{"init_std_o": 0.0, "init_std_up": 0.0544, "train_tokens": 130200000, "max_steps": 7947}
Each number is 50 + 12 x the weight over its row's rms, rounded and kept within 0 to 99. Layers, rows and columns count from 0. The size before them is the row's rms in percent of the matrix's.

# layer 5 MLP up, 320x128, rms 0.212, rows 311-319, columns 0-63
104:34 48 49 40 50 71 56 85 54 51 35 42 44 65 45 78 66 33 63 56 54 53 49 69 59 56 53 53 50 59 56 43 20 34 34 47 57 57 42 39 27 29 50 44 36 48 35 43 19 53 46 38 50 34 67 48 59 34 44 72 67 61 52 32
121:42 35 66 55 55 34 53 46 46 57 70 47 62 37 48 33 56 27 48 53 59 61 56 68 62 38 46 47 75 57 54 38 46 54 31 70 58 40 50 37 52 44 42 52 26 58 27 30 50 45 56 81 53 60 58 43 64 44 66 38 65 43 47 62
101:41 41 47 50 51 64 38 73 49 33 35 54 62 46 51 27 52 62 40 48 37 47 58 57 43 43 60 38 61 81 51 59 29 83 50 37 64 46 77 24 40 61 47 41 41 60 69 67 40 63 43 66 52 62 52 61 62 60 31 59 52 51 46 41
098:70 58 48 44 35 56 51 80 42 45 38 46 47 54 21 78 38 40 35 64 37 58 50 46 37 45 52 55 12 32 70 46 38 51 59 49 55 50 65 64 38 65 63 45 47 30 70 36 35 53 61 54 45 43 38 62 61 32 35 59 48 39 57 58
093:40 53 53 47 51 43 38 29 52 24 51 53 37 28 59 27 63 44 50 62 45 49 38 70 38 37 31 69 52 43 44 81 32 46 33 55 48 50 59 33 45 33 62 47 36 53 50 66 41 57 43 26 55 59 43 33 69 53 49 58 61 53 64 32
107:53 41 49 55 25 57 40 56 38 47 39 50 57 47 35 58 27 56 52 66 64 25 68 41 59 50 43 66 38 26 67 35 47 66 50 69 54 50 54 62 50 41 48 56 79 62 45 60 54 64 45 43 40 31 37 61 48 54 50 64 23 39 35 47
106:48 62 16 54 44 49 63 45 57 61 39 43 59 51 50 56 60 53 50 47 48 56 59 51 48 66 63 77 59 44 42 53 45 49 45 54 37 47 38 51 54 65 68 63 68 42 34 60 72 59 71 40 52 43 54 66 53 59 52 47 43 43 35 37
097:50 80 31 39 63 64 46 68 67 37 60 45 65 45 34 51 62 30 52 62 33 37 45 51 48 43 51 63 37 53 60 77 60 61 40 50 71 42 58 64 50 41 30 58 43 42 68 68 50 46 40 55 59 32 42 46 60 37 47 68 42 48 44 51
090:45 51 55 33 51 73 50 29 39 35 43 52 56 41 66 30 54 54 39 39 57 38 56 57 59 54 55 49 53 54 42 59 15 76 50 67 34 61 25 41 35 70 37 55 55 54 35 78 40 52 67 39 64 56 54 63 40 50 60 51 49 57 65 56
# layer 5 MLP down (transposed), 320x128, rms 0.126, rows 311-319, columns 0-63
102:53 71 49 63 48 43 51 52 54 46 63 48 58 47 48 61 43 69 41 47 35 41 66 30 38 53 56 44 66 24 40 56 41 51 46 67 54 42 57 33 75 54 54 55 61 52 33 68 61 56 47 70 60 75 35 41 46 48 54 32 59 33 56 56
113:57 22 57 44 31 37 58 58 37 50 51 42 53 63 45 45 43 48 46 45 62 36 61 40 52 49 57 51 63 48 52 41 41 37 55 45 62 50 39 60 48 55 79 46 39 44 59 36 45 57 53 64 48 58 63 16 61 44 34 54 90 57 42 50
100:50 66 35 56 59 70 37 43 60 48 44 62 54 46 55 37 51 42 46 38 40 41 44 40 68 55 54 41 65 22 68 51 26 40 64 53 55 41 33 58 57 56 36 23 55 47 47 50 66 38 56 58 70 52 63 45 69 49 42 52 51 38 49 63
098:57 45 51 36 63 37 63 60 39 50 62 61 72 33 53 60 53 59 35 33 44 45 46 53 35 35 37 58 52 67 57 43 60 75 65 62 60 47 68 53 37 64 55 43 51 28 60 44 42 57 15 52 39 48 51 40 42 42 49 65 68 42 48 67
096:65 66 57 46 46 35 36 68 41 31 55 50 58 60 61 55 40 61 49 45 42 55 36 36 64 65 71 45 24 40 52 31 49 60 72 52 52 30 61 73 57 39 41 50 36 67 66 64 36 57 51 40 71 49 41 71 53 37 68 42 57 53 32 50
114:41 54 51 57 81 43 47 79 64 65 52 49 54 59 67 51 45 56 33 47 48 64 52 39 31 34 58 39 37 61 59 66 26 51 63 50 47 62 43 64 67 42 48 86 65 37 28 60 48 67 50 73 53 44 51 57 56 48 51 43 38 64 29 36
102:39 55 41 58 56 41 33 41 42 44 40 65 46 27 48 41 37 47 58 23 47 55 54 64 59 43 44 54 26 51 45 49 44 44 58 33 66 70 35 56 59 52 42 54 52 69 36 50 70 61 50 36 61 49 36 54 40 58 85 71 48 43 33 36
099:61 68 64 54 58 37 55 37 69 45 29 50 38 58 50 28 62 52 62 49 48 40 47 32 53 60 53 51 73 71 51 43 42 50 60 57 58 48 62 36 53 50 50 66 39 58 46 49 48 35 29 56 24 73 59 42 24 62 37 52 67 14 56 61
093:37 49 64 35 33 32 56 65 36 51 53 56 59 49 53 49 45 69 64 46 50 50 50 39 53 42 31 66 24 54 38 50 50 52 25 44 40 66 55 48 61 26 58 52 48 51 50 62 50 25 59 52 63 36 60 48 59 48 57 41 60 40 45 43
# layer 5 MLP gate, 320x128, rms 0.204, rows 312-319, columns 0-63
122:50 43 58 60 35 24 44 59 42 39 55 63 81 45 87 26 57 38 54 36 48 79 35 62 47 37 50 42 49 66 49 46 48 30 35 45 47 29 45 27 48 46 59 63 32 71 53 44 33 44 58 69 61 57 47 41 68 46 55 60 74 48 43 59
101:41 50 62 70 54 55 60 58 45 33 60 61 45 40 54 44 49 59 39 34 49 59 46 37 50 48 26 76 47 39 57 53 40 45 47 51 46 29 75 55 59 69 56 85 54 52 56 47 51 48 62 60 14 44 42 54 70 52 59 50 64 50 61 47
106:49 48 43 45 41 51 49 48 33 57 40 51 44 28 33 41 38 39 46 31 50 44 52 41 50 33 34 30 36 71 66 44 43 63 40 44 48 55 37 48 33 54 52 80 73 26 57 43 54 75 35 51 39 48 31 53 60 52 56 59 65 45 53 34
105:46 62 35 46 41 63 56 31 40 49 63 59 53 36 49 58 60 43 54 36 34 36 68 63 34 28 26 68 41 61 53 17 39 51 59 56 50 65 48 59 39 58 51 46 43 45 54 50 23 35 50 41 61 49 51 37 50 62 49 47 72 58 17 46
102:37 58 72 68 46 28 37 63 38 63 50 45 56 62 48 43 33 22 31 55 62 51 58 50 61 54 55 54 51 50 59 36 56 60 40 76 68 56 69 48 61 75 63 57 54 57 44 53 53 44 30 35 20 37 45 49 17 41 66 57 56 70 38 30
096:63 51 37 54 39 46 48 37 46 45 51 66 38 41 62 60 63 39 37 40 40 65 50 49 20 41 51 37 50 52 64 51 39 30 66 25 61 47 33 57 72 53 42 61 50 64 46 59 41 49 51 37 59 36 64 55 59 51 53 64 58 45 60 45
098:49 66 54 15 24 64 49 54 62 65 52 33 58 46 25 70 35 45 55 53 57 59 53 46 43 51 58 50 27 52 57 64 58 47 37 52 47 34 23 49 59 51 36 54 41 47 42 54 57 88 57 40 44 41 38 54 35 44 37 52 49 56 47 56
100:39 52 61 56 37 50 54 46 48 45 64 67 53 40 36 71 40 72 73 57 60 54 44 41 34 56 50 48 50 29 38 37 22 53 41 55 39 53 60 49 53 39 54 54 22 65 46 69 51 42 61 34 83 38 63 57 50 51 38 51 68 46 44 74